From a checkpoint of a small transformer trained on Wikipedia: 88.5M parameters, rotary positions.
Each number is 200 + 20 x the weight over its row's rms, rounded and kept within 0 to 999. Layers, rows and columns count from 0. The size before them is the row's rms in percent of the matrix's.

# layer 5 MLP up, 1856x704, rms 0.117, rows 1827-1855, columns 384-447
105,218,189,192,208,214,207,196,206,216,251,199,207,210,161,194,197,176,180,165,179,209,188,192,214,206,223,225,201,188,231,209,181,201,197,219,179,155,237,216,212,210,212,205,203,187,209,202,204,191,208,203,215,224,200,193,226,228,192,174,196,205,211,224,181
101,166,198,184,183,180,171,203,178,207,161,231,225,137,209,222,159,199,167,207,175,206,194,196,218,188,208,217,193,177,208,195,194,228,227,204,204,219,203,188,175,204,194,212,205,161,191,194,192,201,203,195,182,236,214,165,205,210,209,189,212,173,182,218,207
097,198,207,207,175,241,189,210,173,220,189,163,217,143,229,193,170,204,161,229,214,192,220,216,191,203,206,172,213,180,206,216,160,197,181,203,210,207,204,193,162,202,200,183,192,188,186,194,156,214,201,180,211,263,241,219,193,195,194,188,195,194,212,228,213
098,191,207,200,207,177,182,178,203,206,236,209,124,200,208,214,219,223,181,215,213,193,195,214,185,206,183,204,233,179,183,203,207,208,186,212,233,214,175,186,227,195,218,210,217,194,185,223,237,178,172,178,204,200,195,176,225,211,181,210,192,181,205,191,161
091,204,220,199,202,186,221,206,158,199,186,186,175,226,176,160,170,199,226,196,191,195,185,203,209,224,162,192,216,209,216,223,201,179,211,218,193,195,209,204,188,230,231,193,194,224,201,193,233,221,202,246,196,197,210,178,182,233,209,219,193,208,191,187,187
088,168,169,194,208,191,188,216,186,235,184,197,197,230,232,172,193,193,216,215,208,180,180,187,184,200,214,188,194,209,225,197,193,217,228,209,223,210,160,182,200,211,201,187,192,166,220,188,199,236,160,223,216,175,185,216,220,190,209,201,194,193,169,189,169
100,202,177,202,217,184,210,262,190,161,201,195,214,199,198,221,194,194,172,167,169,172,222,187,203,181,228,175,205,154,230,231,207,197,225,196,199,185,200,210,167,185,202,208,224,213,176,208,191,210,160,192,190,187,179,241,213,245,184,172,203,160,204,160,180
096,209,178,195,211,181,205,198,157,158,176,203,189,180,220,187,215,230,200,160,187,198,256,163,197,185,195,187,201,231,204,187,237,218,200,215,186,205,194,206,180,167,187,200,191,230,169,180,195,171,199,199,210,186,223,199,173,188,163,216,178,189,190,196,238
098,198,223,201,239,205,206,177,221,196,234,209,217,167,222,186,188,184,219,209,192,214,190,199,217,204,218,220,192,200,184,202,233,157,226,164,176,255,194,163,177,197,212,205,226,217,198,223,222,187,194,229,213,170,174,213,220,193,196,221,209,224,197,224,208
107,203,195,189,186,194,191,229,188,208,205,197,195,231,211,205,198,194,213,188,225,230,181,192,196,204,213,184,216,199,214,189,186,197,185,226,184,226,236,201,210,197,210,214,222,184,213,195,191,145,220,209,197,183,203,205,194,195,223,231,197,207,188,237,179
102,205,199,190,198,185,227,229,193,224,223,173,202,186,211,210,198,216,199,198,214,218,205,197,227,219,182,199,230,231,201,244,234,171,182,206,187,188,172,242,193,237,200,206,207,156,222,215,220,177,201,184,219,236,218,184,200,228,203,198,198,203,185,234,233
098,202,232,219,183,166,190,218,201,205,176,173,207,238,187,178,213,192,216,181,203,209,201,166,191,219,202,225,175,178,189,214,220,180,201,187,184,179,190,206,229,221,229,205,219,197,209,192,210,225,187,165,188,184,189,203,216,191,179,202,198,189,201,206,259
099,233,179,190,233,209,166,184,226,181,215,191,216,180,230,208,205,212,215,175,231,178,210,199,166,213,204,234,195,220,223,229,185,174,217,217,215,205,171,196,204,260,233,218,174,214,167,194,217,198,190,184,195,143,180,166,195,200,215,167,234,220,213,229,208
106,227,208,220,218,205,214,216,176,226,189,196,188,256,191,183,233,196,179,195,212,215,166,195,197,210,235,197,209,176,189,178,210,177,205,205,196,223,229,195,203,156,241,239,181,222,194,189,199,186,236,199,202,208,192,192,183,235,242,186,201,182,213,197,175
097,205,166,202,195,206,183,196,201,135,209,203,181,202,200,206,189,195,181,227,201,174,193,195,198,208,191,186,217,216,191,229,162,188,172,242,180,177,206,177,195,154,194,174,213,183,233,209,185,208,232,224,219,180,195,182,217,183,235,204,203,193,199,185,246
098,201,184,199,183,210,211,201,212,194,214,177,157,213,205,211,191,193,186,202,180,194,218,200,174,186,213,186,218,165,204,216,181,183,199,235,226,207,155,229,200,232,155,206,190,212,195,223,230,224,199,208,199,205,248,178,254,218,238,195,176,204,182,205,210
101,189,192,183,193,189,169,184,185,196,217,198,202,199,145,174,185,195,178,206,218,233,231,220,199,231,185,223,192,192,200,199,205,201,168,215,180,215,218,187,183,234,185,171,220,208,225,207,211,225,197,188,176,204,212,207,210,220,167,225,212,177,198,227,215
097,206,210,169,235,181,209,238,180,195,229,177,222,193,195,210,199,220,220,177,184,193,189,215,203,190,165,239,212,212,206,191,180,188,184,169,212,212,184,187,214,185,200,214,218,219,177,193,214,208,228,193,184,196,192,218,143,151,183,231,255,218,163,216,205
102,236,185,194,250,195,188,185,231,183,228,193,209,174,171,187,204,187,156,191,219,179,185,185,169,179,202,191,214,161,197,215,200,220,198,207,186,208,218,181,195,233,198,185,192,211,188,198,192,212,153,178,208,215,194,184,222,202,223,201,189,194,183,215,225
103,195,155,193,242,198,174,225,208,235,190,212,183,185,222,181,189,157,182,223,185,206,225,185,195,199,208,190,190,177,204,185,205,199,193,182,207,206,229,201,228,209,201,196,170,195,230,175,177,209,212,200,172,192,182,172,212,218,200,222,187,231,198,197,211
098,196,205,190,212,197,177,222,235,164,201,215,162,204,164,193,204,208,220,203,194,212,201,201,212,174,188,190,191,193,168,208,185,239,228,180,216,211,201,191,221,176,183,196,223,201,206,178,194,203,209,205,209,157,183,180,225,188,230,200,212,207,161,203,221
098,197,216,227,206,185,182,210,203,203,210,213,237,169,202,210,222,175,160,205,242,231,193,233,221,196,188,216,185,236,164,185,221,201,200,199,209,205,215,196,186,180,206,173,195,198,207,205,203,182,204,185,197,205,211,201,226,206,221,230,233,228,192,204,240
107,203,202,193,181,195,190,208,201,166,198,185,191,171,182,201,185,187,219,177,183,137,201,201,251,197,210,177,198,163,194,165,207,221,226,195,200,224,195,184,182,201,202,230,246,186,190,194,180,204,216,210,161,186,185,224,203,219,196,219,221,215,202,209,205
096,215,193,218,240,197,204,187,199,186,174,212,207,190,234,218,213,220,185,183,218,194,195,192,212,213,201,174,182,197,231,171,195,192,199,166,174,205,202,233,209,197,186,175,208,176,224,164,194,180,239,182,225,188,178,184,214,195,202,208,200,203,199,199,177
099,234,223,178,192,212,198,188,191,189,205,194,220,190,223,188,176,204,188,245,175,218,204,210,245,169,193,201,207,197,205,229,228,197,183,205,207,195,227,229,176,196,154,195,184,186,192,191,233,198,218,206,210,208,224,215,240,208,200,224,174,187,175,192,196
104,209,195,212,192,185,193,195,234,216,216,213,216,211,192,178,211,184,193,223,182,209,182,211,197,202,217,184,222,176,184,203,178,218,180,223,220,195,173,226,201,191,210,226,203,185,237,205,220,214,177,214,179,218,194,212,187,216,176,195,194,203,219,189,232
098,192,217,187,214,184,185,201,198,193,220,188,187,217,189,191,210,188,250,171,193,221,200,181,213,219,160,187,199,218,181,230,193,200,205,171,222,206,187,218,196,232,228,169,183,219,204,225,192,215,203,198,218,209,199,199,216,176,159,183,209,201,168,188,179
095,213,172,195,209,186,194,170,174,226,192,184,204,194,195,206,205,206,181,199,177,195,206,201,200,181,191,191,242,188,172,176,208,191,195,249,217,218,197,211,217,210,208,173,238,210,215,208,176,196,198,206,204,201,175,227,198,225,203,199,175,233,230,174,201
101,182,183,201,174,220,176,140,178,219,177,216,232,257,176,190,144,188,241,233,186,170,222,189,205,196,187,197,219,177,211,165,212,207,181,175,190,187,195,200,239,202,186,188,204,173,231,189,197,189,200,189,204,242,181,210,209,201,215,201,194,191,166,194,213
# layer 5 MLP down (transposed), 1856x704, rms 0.0784, rows 1827-1855, columns 384-447
103,220,189,211,202,189,185,227,197,228,196,206,222,220,181,241,197,210,166,217,211,186,210,193,174,220,188,228,133,181,216,193,188,185,202,206,178,196,193,226,182,204,207,233,192,204,198,246,184,210,246,201,189,166,211,183,214,187,193,208,196,197,193,187,196
099,181,167,242,178,183,206,190,221,194,248,188,175,189,180,218,238,194,167,213,213,170,227,230,194,221,188,207,193,208,208,205,174,207,208,202,177,192,220,184,226,197,198,212,192,175,201,209,204,188,211,209,204,209,187,192,216,207,243,181,200,216,202,179,190
099,189,191,177,198,164,178,183,180,140,202,226,175,202,242,165,216,182,222,229,213,188,220,203,188,214,190,193,210,188,208,208,180,211,194,214,232,208,234,218,241,205,201,226,197,221,208,193,176,217,195,219,205,211,182,138,191,227,192,229,201,220,179,176,221
099,190,186,214,199,216,194,151,180,187,207,184,177,214,211,210,229,194,239,201,194,192,230,176,195,181,207,221,169,208,193,195,217,194,173,213,186,242,189,207,214,183,223,227,175,193,215,237,225,172,201,193,197,208,187,192,180,212,193,258,190,205,201,217,193
092,175,221,185,192,190,212,201,180,213,190,184,178,190,224,183,184,192,211,185,222,212,221,213,195,215,193,203,187,224,192,189,177,179,227,224,189,236,193,195,222,197,214,169,236,212,204,201,223,246,167,183,216,192,206,201,203,184,207,222,187,170,225,217,212
096,189,185,206,213,240,202,224,175,194,194,207,155,207,235,191,199,188,214,188,169,203,208,246,195,157,193,187,213,186,222,196,202,206,208,223,175,175,209,224,209,200,218,186,231,217,202,205,191,217,218,207,210,199,179,231,194,232,201,240,220,173,240,192,214
100,211,214,219,192,195,195,219,187,220,178,211,236,204,266,264,173,190,180,208,210,217,215,169,247,184,195,221,178,236,189,196,200,172,182,220,202,183,182,210,188,193,200,192,194,235,206,175,168,179,199,175,212,217,196,234,207,188,242,210,204,170,197,214,193
100,154,200,229,202,172,188,224,213,180,219,190,154,213,174,183,185,170,221,190,185,223,204,202,173,193,187,217,200,210,191,194,159,172,217,212,224,228,196,199,214,209,169,208,201,208,208,201,206,217,226,192,212,187,166,174,173,199,194,243,194,219,209,192,181
100,190,196,212,215,218,215,220,250,247,169,199,195,176,201,168,211,168,194,166,188,171,219,227,199,199,212,194,147,195,211,206,206,163,201,203,163,215,224,212,185,202,198,187,226,215,188,228,238,215,207,217,219,227,188,231,236,232,196,209,159,154,222,212,172
105,192,216,202,174,209,196,185,202,214,226,177,213,179,226,205,168,171,180,189,221,208,204,204,202,183,230,201,184,152,225,208,183,218,208,208,182,228,219,215,208,205,244,204,182,203,204,220,227,211,239,180,211,183,198,175,194,201,204,227,249,204,183,247,222
100,220,188,256,216,205,177,190,215,218,200,241,189,191,210,181,208,190,207,225,195,190,222,199,204,195,172,201,212,239,193,178,212,225,204,187,196,179,187,206,192,189,218,211,202,183,197,194,210,222,206,201,153,215,185,149,234,201,206,209,216,186,210,171,174
100,196,206,201,185,216,185,232,191,193,222,222,195,233,210,215,203,182,233,239,190,216,211,193,194,210,176,177,176,204,248,197,239,178,170,225,187,190,201,213,213,177,194,205,161,228,182,216,198,206,205,182,205,187,206,154,179,224,182,219,242,204,211,143,199
098,195,196,189,187,216,218,196,167,194,189,236,206,196,188,167,232,208,204,185,187,178,211,188,193,204,209,178,218,198,217,202,213,199,227,225,219,231,195,240,209,226,194,199,209,180,203,208,216,202,191,197,187,195,192,212,209,179,192,176,217,214,204,223,206
104,180,173,177,209,182,200,225,211,188,191,218,212,196,201,209,174,209,198,184,213,230,186,194,217,215,233,203,213,212,197,210,215,227,223,240,194,236,200,184,184,189,185,191,188,198,193,207,168,231,212,196,215,214,216,235,180,220,218,204,210,207,163,205,243
095,214,210,238,218,215,207,219,223,216,156,235,182,201,221,209,223,170,206,212,192,230,195,214,216,211,212,182,238,148,219,247,204,183,217,178,201,190,210,170,195,193,173,216,204,192,229,151,212,171,195,181,176,215,233,206,213,201,188,187,203,165,240,209,198
101,208,184,198,193,191,220,225,218,212,227,194,225,187,224,169,206,205,207,226,228,187,188,154,205,195,200,195,171,191,229,231,182,213,196,196,197,220,204,168,191,162,187,187,220,175,229,198,169,208,227,234,216,199,223,170,187,195,171,184,181,189,206,197,169
099,178,187,195,169,204,179,193,205,208,168,165,191,166,205,207,226,211,174,216,218,199,217,230,185,185,221,133,177,171,229,214,215,215,191,208,221,200,252,204,190,196,199,192,227,200,204,160,187,216,181,182,196,215,197,189,199,211,210,205,189,214,157,201,202
098,205,194,194,206,230,239,201,207,194,173,223,200,188,202,207,230,225,227,197,194,190,201,209,211,195,211,181,235,177,186,181,210,180,173,225,192,196,180,166,173,179,223,165,192,187,200,213,199,209,168,212,196,229,191,187,229,254,219,193,190,205,200,205,232
101,201,179,209,188,196,190,230,212,183,197,193,198,167,188,167,195,193,194,195,202,216,210,218,210,187,263,185,197,196,171,240,204,213,220,187,186,231,203,198,214,164,193,170,206,208,202,188,224,210,174,215,204,186,195,224,229,194,198,190,203,174,187,199,190
103,226,214,227,211,197,180,200,184,191,208,162,231,221,196,193,173,173,229,165,236,239,191,216,181,194,142,237,182,249,145,176,200,181,193,196,213,220,198,218,203,175,198,205,231,185,172,204,207,189,208,234,188,192,187,235,217,185,205,208,164,184,198,200,226
097,212,210,175,218,184,195,178,199,204,153,186,190,174,207,187,229,220,237,184,171,167,185,219,217,201,201,201,221,200,245,194,195,187,239,204,229,240,197,198,165,194,179,209,207,201,183,185,206,265,209,166,228,178,212,180,218,213,231,234,232,189,234,174,217
100,206,211,201,201,209,223,227,179,196,205,162,186,196,170,185,200,195,224,176,194,194,192,167,194,212,198,197,182,203,161,186,174,197,193,175,169,222,190,214,207,196,212,204,176,142,181,179,215,216,178,210,154,245,187,217,213,198,166,165,201,203,208,187,242
107,200,242,222,215,186,192,225,171,188,219,169,177,201,217,216,217,221,193,202,215,207,197,184,202,182,211,203,188,205,143,200,217,151,210,156,196,185,206,190,183,208,195,185,256,210,196,191,211,181,187,203,199,193,189,213,223,207,171,214,165,205,196,199,207
097,180,181,238,184,190,208,207,199,244,198,168,221,191,220,198,212,202,173,167,188,208,199,193,201,199,188,181,236,213,201,220,185,214,198,197,189,223,239,197,188,208,189,200,194,191,197,198,187,195,183,217,172,240,199,214,216,196,210,206,231,229,207,197,198
100,216,227,227,162,192,194,184,197,221,174,184,223,201,172,205,204,207,178,207,203,204,222,231,191,210,195,173,189,186,197,192,172,212,198,172,225,200,201,176,233,198,259,212,180,185,172,191,175,176,196,193,212,235,180,189,207,213,170,165,218,207,207,219,174
103,200,222,175,163,184,197,182,171,168,183,143,219,179,197,204,198,193,193,192,217,189,186,188,193,225,177,139,174,235,209,209,217,215,187,195,183,194,234,173,214,200,230,224,226,187,159,179,227,215,192,191,211,206,175,177,189,220,193,227,207,216,168,214,190
095,215,192,186,212,225,223,212,196,202,202,188,225,204,181,192,190,221,181,146,161,184,212,206,188,185,192,178,222,209,178,189,176,230,192,194,222,210,191,216,158,201,175,185,204,229,219,210,221,241,216,179,181,229,182,185,208,204,209,227,229,183,194,187,199
098,219,178,199,161,167,198,231,220,214,215,204,182,189,210,205,197,193,224,191,219,228,210,176,236,215,197,221,197,199,202,191,205,210,214,205,222,203,203,230,231,193,211,201,180,220,200,214,195,184,175,214,221,198,173,213,198,196,220,213,164,202,207,206,210
105,206,225,224,213,182,198,213,203,180,227,195,220,209,216,183,197,172,216,221,212,181,198,186,191,197,183,211,200,233,204,223,195,174,177,204,219,156,179,186,181,198,234,187,236,203,191,205,165,178,194,219,208,197,219,190,175,199,234,205,208,253,225,235,165
# layer 5 MLP gate, 1856x704, rms 0.111, rows 1828-1855, columns 384-447
102,232,219,156,163,187,213,215,204,197,197,209,239,212,186,199,200,212,221,211,186,209,209,199,187,177,214,188,200,213,222,238,222,206,187,220,189,210,202,250,146,216,175,201,241,168,199,216,193,174,201,207,219,201,229,189,186,222,208,233,199,205,215,277,211
098,196,179,210,230,202,193,210,199,187,205,215,200,210,189,238,205,196,234,235,197,204,216,167,184,194,199,186,190,221,200,201,231,188,200,225,218,176,212,216,195,215,178,210,197,212,240,187,217,201,262,199,189,204,185,165,181,205,230,181,235,227,214,218,225
101,206,172,216,216,173,209,245,225,226,200,185,213,209,167,213,207,219,206,184,160,202,228,188,202,177,196,202,192,213,193,227,204,198,194,203,185,181,173,202,178,154,236,203,199,156,207,170,201,236,186,184,209,180,206,200,176,189,200,185,181,193,201,221,193
095,197,179,232,202,176,167,192,204,225,187,206,151,211,204,212,194,230,179,204,192,192,178,205,229,190,175,207,232,232,207,212,193,167,228,216,206,205,224,226,186,199,214,185,192,206,208,210,194,218,186,183,201,230,178,195,182,198,169,188,194,225,232,237,203
090,173,197,195,241,214,201,195,162,200,191,237,194,173,213,228,188,226,214,219,172,186,200,185,211,222,223,193,199,207,184,206,190,221,185,209,231,206,220,164,197,172,207,215,187,189,185,232,197,193,189,223,198,205,188,182,222,198,200,186,175,203,213,188,181
103,205,235,202,186,181,241,199,202,207,187,192,203,195,202,226,200,191,216,177,167,210,178,168,235,217,215,201,201,171,205,201,175,248,166,166,207,163,196,217,212,258,194,175,200,214,203,171,218,198,191,175,207,212,179,202,186,193,218,210,207,182,218,191,206
098,180,195,212,170,217,172,196,208,215,162,206,213,180,173,191,216,223,210,198,190,211,203,173,202,150,224,224,187,252,226,197,220,231,242,214,179,176,196,204,169,203,168,194,195,223,196,207,177,196,217,227,218,198,193,157,224,194,204,221,164,184,209,166,187
102,167,200,170,200,173,212,209,156,151,225,158,206,229,196,203,188,216,243,207,183,179,219,194,194,238,214,175,197,210,204,210,173,182,196,208,185,232,190,191,156,198,216,198,182,227,159,174,203,207,165,229,187,195,180,190,220,187,249,227,210,235,232,155,215
099,206,234,206,213,170,199,180,205,230,203,182,220,167,177,196,197,204,184,209,196,182,173,180,198,221,217,194,153,209,189,198,218,227,199,219,244,162,196,207,185,183,178,187,196,189,179,190,203,210,194,197,224,201,221,210,199,216,207,189,216,185,187,162,193
102,209,189,220,230,167,216,161,172,190,191,193,188,181,188,195,211,150,194,190,182,186,191,206,172,182,196,204,186,214,164,188,207,205,190,186,165,218,208,183,164,162,170,208,175,216,203,200,203,230,214,216,211,196,197,178,190,208,174,216,187,189,200,201,185
103,206,173,221,213,208,208,259,196,176,238,261,220,207,216,226,187,200,190,230,208,172,221,203,155,217,215,222,162,193,233,226,174,191,241,255,195,200,228,202,193,168,227,185,182,196,209,205,195,208,214,174,192,186,193,195,226,209,194,192,193,189,212,157,206
102,172,163,180,197,220,203,203,198,193,169,203,209,184,261,199,205,226,214,168,218,199,190,184,193,191,194,231,200,253,178,170,168,177,177,222,213,159,220,216,217,194,212,154,179,218,180,185,171,204,235,173,206,185,201,196,199,207,235,229,190,225,178,217,188
101,204,199,209,213,203,178,186,195,191,194,209,188,203,152,191,187,221,231,182,193,206,187,191,202,214,211,176,199,220,203,178,225,233,192,201,181,170,211,236,207,239,215,172,210,208,187,214,180,179,219,187,219,185,155,215,196,167,178,235,173,230,214,192,199
096,180,227,191,192,205,228,195,194,234,192,189,175,200,196,210,219,180,191,219,212,195,202,195,217,205,190,208,217,192,209,167,222,209,225,221,203,244,155,227,196,168,205,197,219,207,181,182,193,183,192,220,250,224,202,190,198,203,222,187,230,214,203,199,192
099,202,188,201,164,183,187,240,213,197,190,202,176,184,219,215,213,229,211,202,199,186,227,194,166,227,201,164,213,224,235,192,154,197,243,210,183,211,158,201,214,185,165,222,193,201,219,219,228,187,192,157,167,189,208,215,208,188,202,213,164,191,208,185,182
104,175,219,200,213,232,173,205,203,200,212,210,188,189,156,211,175,163,218,228,257,169,199,192,197,197,219,185,214,220,218,198,201,218,201,210,209,189,216,222,158,180,188,185,198,208,191,217,181,213,201,194,198,188,203,203,203,185,210,224,203,228,203,225,214
095,166,207,182,189,235,199,184,197,196,181,211,217,173,167,194,217,224,190,218,187,163,161,178,197,238,226,184,217,165,222,216,163,207,209,234,192,155,170,200,161,194,223,203,198,200,218,220,226,172,170,218,226,223,183,205,227,208,220,168,192,185,198,220,185
101,172,200,192,204,205,187,196,230,199,180,193,163,224,207,196,227,206,216,249,151,214,135,217,194,216,219,190,180,190,161,222,226,186,218,178,239,196,172,216,183,227,202,221,174,219,205,193,230,179,256,186,195,237,199,220,206,178,215,200,211,191,228,194,172
104,165,220,174,166,222,169,217,199,170,211,162,203,220,161,167,196,215,191,212,204,236,168,184,191,206,180,210,197,186,213,208,183,205,196,198,179,198,181,174,199,242,202,170,206,228,198,195,197,217,221,222,187,222,248,188,196,194,174,186,174,200,207,213,208
095,212,219,185,202,194,232,214,242,209,200,183,214,221,190,211,205,205,211,202,245,194,189,215,196,213,217,172,190,221,190,186,182,192,163,208,175,179,187,208,203,181,192,209,196,189,221,205,196,151,248,167,186,194,215,204,211,169,176,160,196,212,186,190,166
104,253,157,222,217,193,227,193,204,196,186,212,149,148,210,185,235,258,179,205,189,187,221,205,200,221,244,176,187,223,223,204,189,196,209,242,213,197,217,183,200,232,195,189,183,199,212,250,234,230,208,203,214,171,187,190,212,202,197,187,173,183,228,191,170
105,219,196,163,202,194,208,200,201,177,195,200,204,200,225,167,200,179,202,204,213,212,160,239,169,174,180,170,223,210,189,228,207,215,217,179,212,183,200,205,236,217,206,190,200,195,203,240,201,156,199,209,171,212,159,192,203,227,176,235,206,207,157,191,192
100,184,172,213,218,214,199,183,216,218,221,210,202,205,233,192,165,208,201,225,179,192,184,173,195,210,187,186,229,216,181,197,218,180,188,233,212,196,231,215,189,194,188,198,158,201,216,182,208,176,183,178,233,180,207,170,187,218,207,172,208,227,216,227,201
100,171,200,207,203,219,167,197,207,217,216,213,193,198,212,156,161,223,187,206,211,197,212,240,244,253,215,156,201,225,187,207,189,191,260,196,191,217,232,184,228,195,207,228,212,201,188,197,190,180,204,224,207,193,213,202,175,221,234,209,211,209,240,175,196
103,239,192,170,174,184,185,221,207,190,184,225,158,206,216,189,206,233,196,190,195,210,250,180,221,178,207,146,183,192,184,207,194,197,171,200,219,199,167,221,209,186,186,223,227,197,206,192,210,179,211,205,186,209,233,190,205,197,208,172,212,183,203,157,232
099,234,186,178,202,210,224,180,209,209,176,190,168,196,225,230,230,174,188,182,198,206,201,174,215,191,194,186,203,202,232,195,182,202,190,204,228,212,195,213,193,223,161,200,245,205,212,183,169,183,192,195,228,202,169,230,168,213,209,241,159,194,193,183,243
099,197,205,205,222,196,162,195,187,210,205,172,195,199,186,216,232,221,191,234,216,211,198,192,197,190,190,220,157,179,157,179,161,204,224,183,207,180,192,180,195,186,211,198,230,194,157,212,191,173,192,202,208,240,198,182,240,185,178,183,203,213,154,195,187
102,170,194,193,235,212,189,207,184,185,222,148,217,208,179,168,204,222,207,253,208,189,189,191,186,186,199,195,165,156,204,237,215,205,221,196,220,194,185,176,219,200,195,225,195,183,211,212,236,195,205,205,197,197,183,216,187,206,224,207,240,208,197,172,184